python train.py --n_layer=12 --n_head=12 --activation="gelu" --norm_eps=1e-05 --attn_scale=0.177 --init_std_qkv=0.0325 --init_std_o=0.0 --beta1=0.95 --lr_head=0.00515 --decay_shape="linear" --doc_mask=true
Each number is 500 + 40 x the weight over the matrix's rms, rounded and kept within 0 to 999. Layers, rows and columns count from 0. Numbers have three digits each.

# up: layer 2 MLP up, 1536x384, rms 0.209, rows 315-374, columns 0-47
# down: layer 2 MLP down (transposed), 1536x384, rms 0.143, rows 315-374, columns 0-47
up315:469455454478496551524484504524494480479504512481498519508496493535483458561482441429515455479506464527557518475492461484488445507483502494492472
down315:467508510448520537541532496486506490507535552504521418533473446460460480536476465508510507485477520516473547503459524532498466536479461535518548
up316:485529525407487460532500470471537467509540411545491509495523524488513533520522539511541438496536534532468488525562455529451502453501476459470528
down316:535509563453466453504505510482488425501480423478490523495504514513512490537523490480527451500523509521484493485537487500477528494501489459430527
up317:503471495534532564548469492541486453421466428529582528466501525479481557435454526534533503494463526543518554417506526419482450477523491493532520
down317:530545454535552478483479516556515484421495458494588510398525437564514500524496455427558458518501622539357525466513482467531561489514514495528522
up318:493491488490476533429484536525471472529507551454545452514582417451513515538472492502491501475544579523542520552491518518542531481438510499484555
down318:554534451519543670497530460543512518476574538555521466491532425430549436470485576487479511490526502471506516504510521538471486534417498428556535
up319:471463439497469521425562505491443505452495535580540501484548440498481530464540447512422565470500468484507475528473571561492508525520520436441491
down319:412497514528485514486497493493488436461439536561494446493503511552496513484548421552421514531469453598497428475523505570478540504517460489396596
up320:469570491438511488475436485541504515575545444474537544501458500510487522453477586474545493458502487462539600530517490481503459455548585505537552
down320:491592475488491503502434516536570494638528419486536524492430482490500506469484531479527526446488444457543581556548456440514485496567607520521572
up321:480443536486485436514524520480433504448501480479527572434516497492518555461507483515466510442522510474503512500512447497489468515521499500516479
down321:447578471477411570541473492537525473529546489522492489517511519593468462512520474473504500517470476488456517571497576449497499466438527459549510
up322:523506537515504474528495503521458417513572544517462490470506519504445519519441493486457435465524503559509441452467546449489496523475509533493434
down322:520489535505508472489468473495499476464518529519455473437550500460511475533453453448560426491511499501477510511494546469482533494569502517516467
up323:500465509550500488447492522519520489519486503488479475504540524463533485481518532528467483496478489510449505474491486514492531398459458520511497
down323:528510516564502489491487492481516521532498522480461434541546492464542470467539528593535490460512496519487507503437593511510529458512544506558505
up324:507533418444455451528560521539534516539520503529458515452436480519556535540529467483499439523480396509477483496568454427554525508499496519473455
down324:486501489429485519473559529480482552520502518480520493534439508463507498358489512511495477518475503416507452430550540545515477528522479409492424
up325:486514562472514461589472536460454503494498529489490482522513531491490516456513492507410497522501451568456493512472519542544552473493554484489623
down325:499510526457501535549436496560505474563487520476543475435506529496497487509459498542491506450529496472461490499454449504507534474521502535499497
up326:483486517457511537548462542443518449465448506513518514452529482568481511459559503476454490522504492501500519482505469399482494431517467482496468
down326:459463520512524484510467530503513438483513535446512504442496512498418444487522479476501449456467588502497530474437486472463439504501433506517551
up327:533450543541471489466485512564497538542497471533503485508491527556455453511553522483499562429512488474505533454519489529509442488526516453467513
down327:532470589537532523457452469519466480416494508510467510520580446467462499528495486500490550556573540493505530464464518540553431496527521444440493
up328:510535475472475494513403516484535460525522523536480507528496481436506572522524554524586465497537508457473585466476495443556443489485516513487494
down328:515543564467511464498466461470483470553519481525460543544493435513514533525545500498484512513430519452485560470544586440528508451504519488448467
up329:533526468547518539480458510455510520508523516544501506498548539520482412474598510462534513460533444447481508496525389434507564552477469522463534
down329:561486481464512466475522488514502494455476526534528487525525515549483456517507461522480481508490618486508458467475477509465539614497517497491503
up330:442475440475524508552537513525477499500482484509488517483465445507485493544518495519495527485508481509498503478530543459530519498494478544524557
down330:459492424505534536496483527483482439523482482464422557467431460526521472473500490476584426464564490516519424556499523503514484436479568505475513
up331:526571518518504471492501541516532445515426509543454414512416573516507551470525512553529459432569510531486466448574480431551506476490456500482472
down331:477541630428514518548476485546543486433482451552474416523504505537486485505513480519463507510510488503453553484476504535468472512469494498524480
up332:475419510469509507502480515541573481539492532522502460494527465448549517526506457569522498513452525545526449536518592535541552553490513459493525
down332:423508546507557516541427511530558509524484463509534552492453480439539513459443527498524391566488488495513516531509549505465510439410501550553570
up333:512499551513477515446487508496523584455409494511505488476493436551535465454522476528473514413532551495541488530539543409498568514498513534410584
down333:493446488528471524445500514454493533509480520590456559548502558531452484518509488501474462428477466483476524458529480390491532494490505519500507
up334:553534583451489532469485427542489465437492495526522519512512507501532482540515532557486527500428550527494509485447477511468530509484488596504530
down334:472451532478484484525498612446503523539501450567474473537463532561523495510418489474456495485498455516463469500490495526517494480508499504460545
up335:553452479502519460440473602551478503557371453480511458402462479481457477424515501527464530353513528527478460487495482456409451523513490526494436
down335:497443472466507471470533490534491410487388516511483479470480486556481430494499530521422499474454546488443427525497501508432490566426511490500467
up336:489535494439453473498484395530491558467461508517550474540507498525510524477529451552519518462468475523596521466449482508481594468482530505488447
down336:562497526486529527497465437596445514490564555545478482483506485520487498517503462508502452494498486495528497444474482502502514517548488482454491
up337:552531511482461466429542489511463534497437467520485457516516490551510500520463556492526493458527542490523505432466530507496514482480459515478510
down337:505428503538479518497507470496445567521501556514477466470498508515499480481499470468560469492426501484521454561502568448454473495486521463538553
up338:482567434484551540476428511534449508552520595454579527470525444505470475461503449459449465585495527571477523492603448555448568507481446521497512
down338:581442460496588507398477517507476531502474505477525498487558474446589552518449536477505480451526565501486552517443493484428530479476535509540546
up339:501557444571579447506525425500488509467425464475463430486537529469368503493503470474563550450597504467471447545500526549561546468454514442483503
down339:522443464520559534493546411459504466473470555543521421436449524420389493546519393451477491555566480497491469471472476506596510497447515460525424
up340:487554505506537493492499528506520416554518460520537558541449525510505473411500440494515474451485477465375556524598439484557517548477460507454539
down340:543527485542468476453511535512503418459548493550501534515482570420493421464561485466510569485524450428471524450507510435453481431480425503547585
up341:541532484457513589534497479478507516480511456497536463539572444524497458442582511449519541503514485495500538481516577440501537535436486463514521
down341:472545514421489560461511496522484496519495523493532499469513511431516442432555554523501498471469449466512511419505474463505484519483510506479501
up342:502523489408447534523497483511474474514488472522508502474524389522526495530542516527522465509439491514460474545536401439474556491518487476486434
down342:518630442430468542494449497500500524496463417566529505560550484451526596557456497521478521493462522470514426501494472481497615526503471485478415
up343:483454519507548485488547449501534503473470493492569542476481519570455529511467485499527514504497459493510460485477546456571483507526474487435481
down343:490572554483444514483423504543459467529477456475492499475467560480541472480521450541598493522542534503474451560455482580530545503461487483506489
up344:473534489495491469523521468522598492418422549481471506514488506493496533590469484509532530505440517491452488466464494585557528504464540554558487
down344:506521514466520535540553468438527475512505518528551452510507542482487480539428506568512512551459627531508461471524535503477567532471450444481575
up345:556529471506473422551503601417523531547404357440500525563556494480473486485492540620465522446466526507541630570552490460621462443497518466509601
down345:507504476581494464523545582438535535462449526428486546578597493407483515459503539599450461454503610489494562538510522536582478495480424517567553
up346:473543447544492430472461488562471470507515541432531509517472525451569503538495478396545520485473472474527494612512509506439448524498546541512501
down346:456459472523429453446488595564478476507540531475434501511546528504488565534495545463511506475562438470512463611533497491445484518493546494453459
up347:482469511478495496485500563521465413482512549551488534532488500512473494478597481489522542508475505508550521480493534497481511516487491507469529
down347:505401410525517497495588510466527488483586524570473504488600550467494445504569488408561518550513516513509498541417520538475463495524523499496592
up348:491516526440489449555454451511524563558463506543468536475485578528443401553482435475559465479465530457460455581491530471442480494455479485527472
down348:510503483496463436499504553513531477508467488485513472497471527441462406565518486524585445493444512439482488515523583486484574505480469545466484
up349:480526441494475501527435519463499547509441501486457513575550499510508488576523479467494553449491571487515536481437423495457567480475551515485516
down349:560477442498519466503534512527483499518522488496452574529545438552557554537521453468509487474465443463487516495493502452478445556466503483520557
up350:500527502524498542510510502460544580522529489533521563563497450489400503494532494503495452482558467498544504478522517470460467486538548482458518
down350:433478567509529561516483547426446572540515485481494570466470507490512493415562498524467437471520410486498433473491493478488515467457515522479505
up351:474519481440549538498524449502453469571514520579457517547497457501404536447540515472498557429479444485458497482467435505484521494597531490514515
down351:535492503481494476518497566509465486416475574535497477510434556490536486446444532454433512505563458524502541468494540493559469541477547438440527
up352:530519440467471448497482478488537442468531529482430597561514523515511470479571484543533541524548451495512542413456485460544520543567509599594451
down352:507498484525500520609451447537434508446517466428459525472517518516531499463505506487451505500492497504532492411434537478451509480447432510509451
up353:519497503505502467520484514543445481504495500502502480518566536491490486522462530484487504482511501537509533520531493438547497498495487521524505
down353:523501524521476515553540448518502468489482538512524459523512475566492492488567467545532521514543532438489488481479493498506532553523509506493577
up354:441531478531452510488480488530486529556546472478524495492562522495589503525489500541574456494509545470501458531488531527488530482556487410525556
down354:506473477537481460512487542464491520485513406514492499435469461482489443529476514537543528545490546436507468464504525537511512533546490478456478
up355:495493499382466470496486518471512547521474518499497434516501535570553554489534495497515363494403516468512551484477457463526475496514511445496431
down355:549491489399462513528468518434481547492439474465489443493538493552484540516489524492456469500487475477546471466538479499487537510557487533503453
up356:468595496436428426580508496428503469551605515437507515463509457568400584523575488494515423574490404606540554408415511617502474511532446517589402
down356:422489553454477500590512461546403497486472579500480514445567426537492517496507525481497523564508462534498378469434498576544451489434412500497515
up357:524459418471449437459531439530600446533522476439479582529641465450544435541515468544538436402587465475491483561513543473491515466543466545505501
down357:526417477470581461485524419573513456494509474522494511579595480466530494480494511492532446440594505402512443578466492499506524510611430548495522
up358:435473502668585456579472543347548594580527547440493528626489444510542442628426513658609577335644446467505473493591550543469478447423581464440528
down358:356512486585572499552538509528470561525579503505444598571468486482450554580445543581468543465506486473479513549497534528544473447532488508487502
up359:542532503503390504515476470482587472521456510483509535509526470498462513519474483488479444504479502530481524531491475505509483508477483507505506
down359:547526395535459504534446508410568520562467573571477495517517523466459529539544420517430518450437528495464555537468508512496533544500558438460528
up360:490519520513512468514478492478462507487495503496446489482509543561572522498531540522497442532484557498526607509524466511515510520536496511506450
down360:485530493486481492505574521517523536473486482517469474439457531493480529514508518475465506546523547505470500506501482503523568491496541497462454
up361:490449551498492486532407425497559522546472492545534575417544417550482560482544481504471341452562383516529590497564505452506553457511540548421498
down361:512462506465524491454494506518494492527457568537445455462470501478429521425558525492512382509508451472475569474548527444541500500505471519408588
up362:461590445558460496508468486474572514480479473459464488544466543544438493506503519448476491486435495535482480442471462480486482483557507491495489
down362:473579467495486472502525441489521547450449493498491490491503581399463393492546483425459494518427492483442449494436533531532485490530433501501475
up363:526411433535486513486507502446528498507552504450535532486591524512459460523550514480534570493500524536480489595485507448454535488489401462510507
down363:541464502465568449549471494533447434570477472515513464485534495481504447494522472553511419533480492530519488478523428495483482519485480505500505
up364:487463480478473457513549421542518453521553525510477514505490516498428527468499489507493416515478516578518473467473519460474402536491508479492485
down364:520501424528464483562527468525563504479578535476455496519500457580442557524572476518496416497512498529504489508517535512517496490474451509524471
up365:553422489511488517543506454505524473476531481465443487489490468517458503519493550484461561474490476520501475505494458460425571509449478474536511
down365:516416453450557507503506450507499493558502516461507441474525486467538484509540520503597465528498470487423453439473466459512492501451550461486451
up366:448539501481436475463508512453519459540461493500529518464507391466487491499487579510459476480481481526499517497497516448485519492485536528453481
down366:457523496510395493447550484495501451507462550479526539522499463443476578531488586507398516518528491548365501537461488552477538525460465569453449
up367:471523532486498513541571484444521453406473503496491494488474481571421562504594538494457542478503393408446509510553534501542515463580515602479468
down367:490458440482520522505549418547524475368441475476515538479454516488550547515508456573420399445472485451527507487483483550409483466610471562499473
up368:436542499442530533475591471491472525431544520490574549505494546533470552430527544456495520452618472459649500528467528507499590524581484517571475
down368:467518538441535534485497465473544491512590505439539502525534502514439569466446485490498539439540433463485515486475551532622590596511391500552526
up369:499592479451493500480467481501492454545533465483529492480496511486489489520495483506516550510508485609504451558515489531504518510477536526602470
down369:483525488362558508431471588509523449617429497519475457548524528499498496524510554568430557537528530544490508563565500550563491453404456484547364
up370:512542434501502479528557528518510446534466476518444470432495473514503471391537455485553521537465430581393540449513407405557502491529480445535512
down370:461516506499515480463459503484558474430425504523477473466443445481534448480500505465417598618535505477519465510433457515516456461506457431510522
up371:515495522520467529556449464455529499506510406493470515486517468530525507503508513500475466501436494517518476515527526458431518477491494498479496
down371:482473531462499502515479481467516486531506420534468533479510496516494485481506485526469481519430505517554499504537539422482521522515519484516530
up372:557518517438446529527525535517488470529494607529489499559504531533523426501537425485494518561569572515506517566465440455481484488477412528466431
down372:560534498476496534507584526532492488478482531424459506565532527517449452466537457471499539459488546476445452552502422521507429442505448517461456
up373:557500488557433450459571442492519505548545508514562555506429568492501462516520504431571477474421454540486502494535502446480485508406557472496430
down373:510454493475467482432566461484523484575517510560486496486485511441565446492492444444542499525513483468457407501522489498437447437417499488550508
up374:561490502519516453453494494498552483539543494534524543497548463484531456537483535518511523461534430537472514515512517532497522482549463485521537
down374:548476533549510535421561456473488484512465534501423530470452464510532444486510502474534528569540467522491522529516494492535435507490470503462531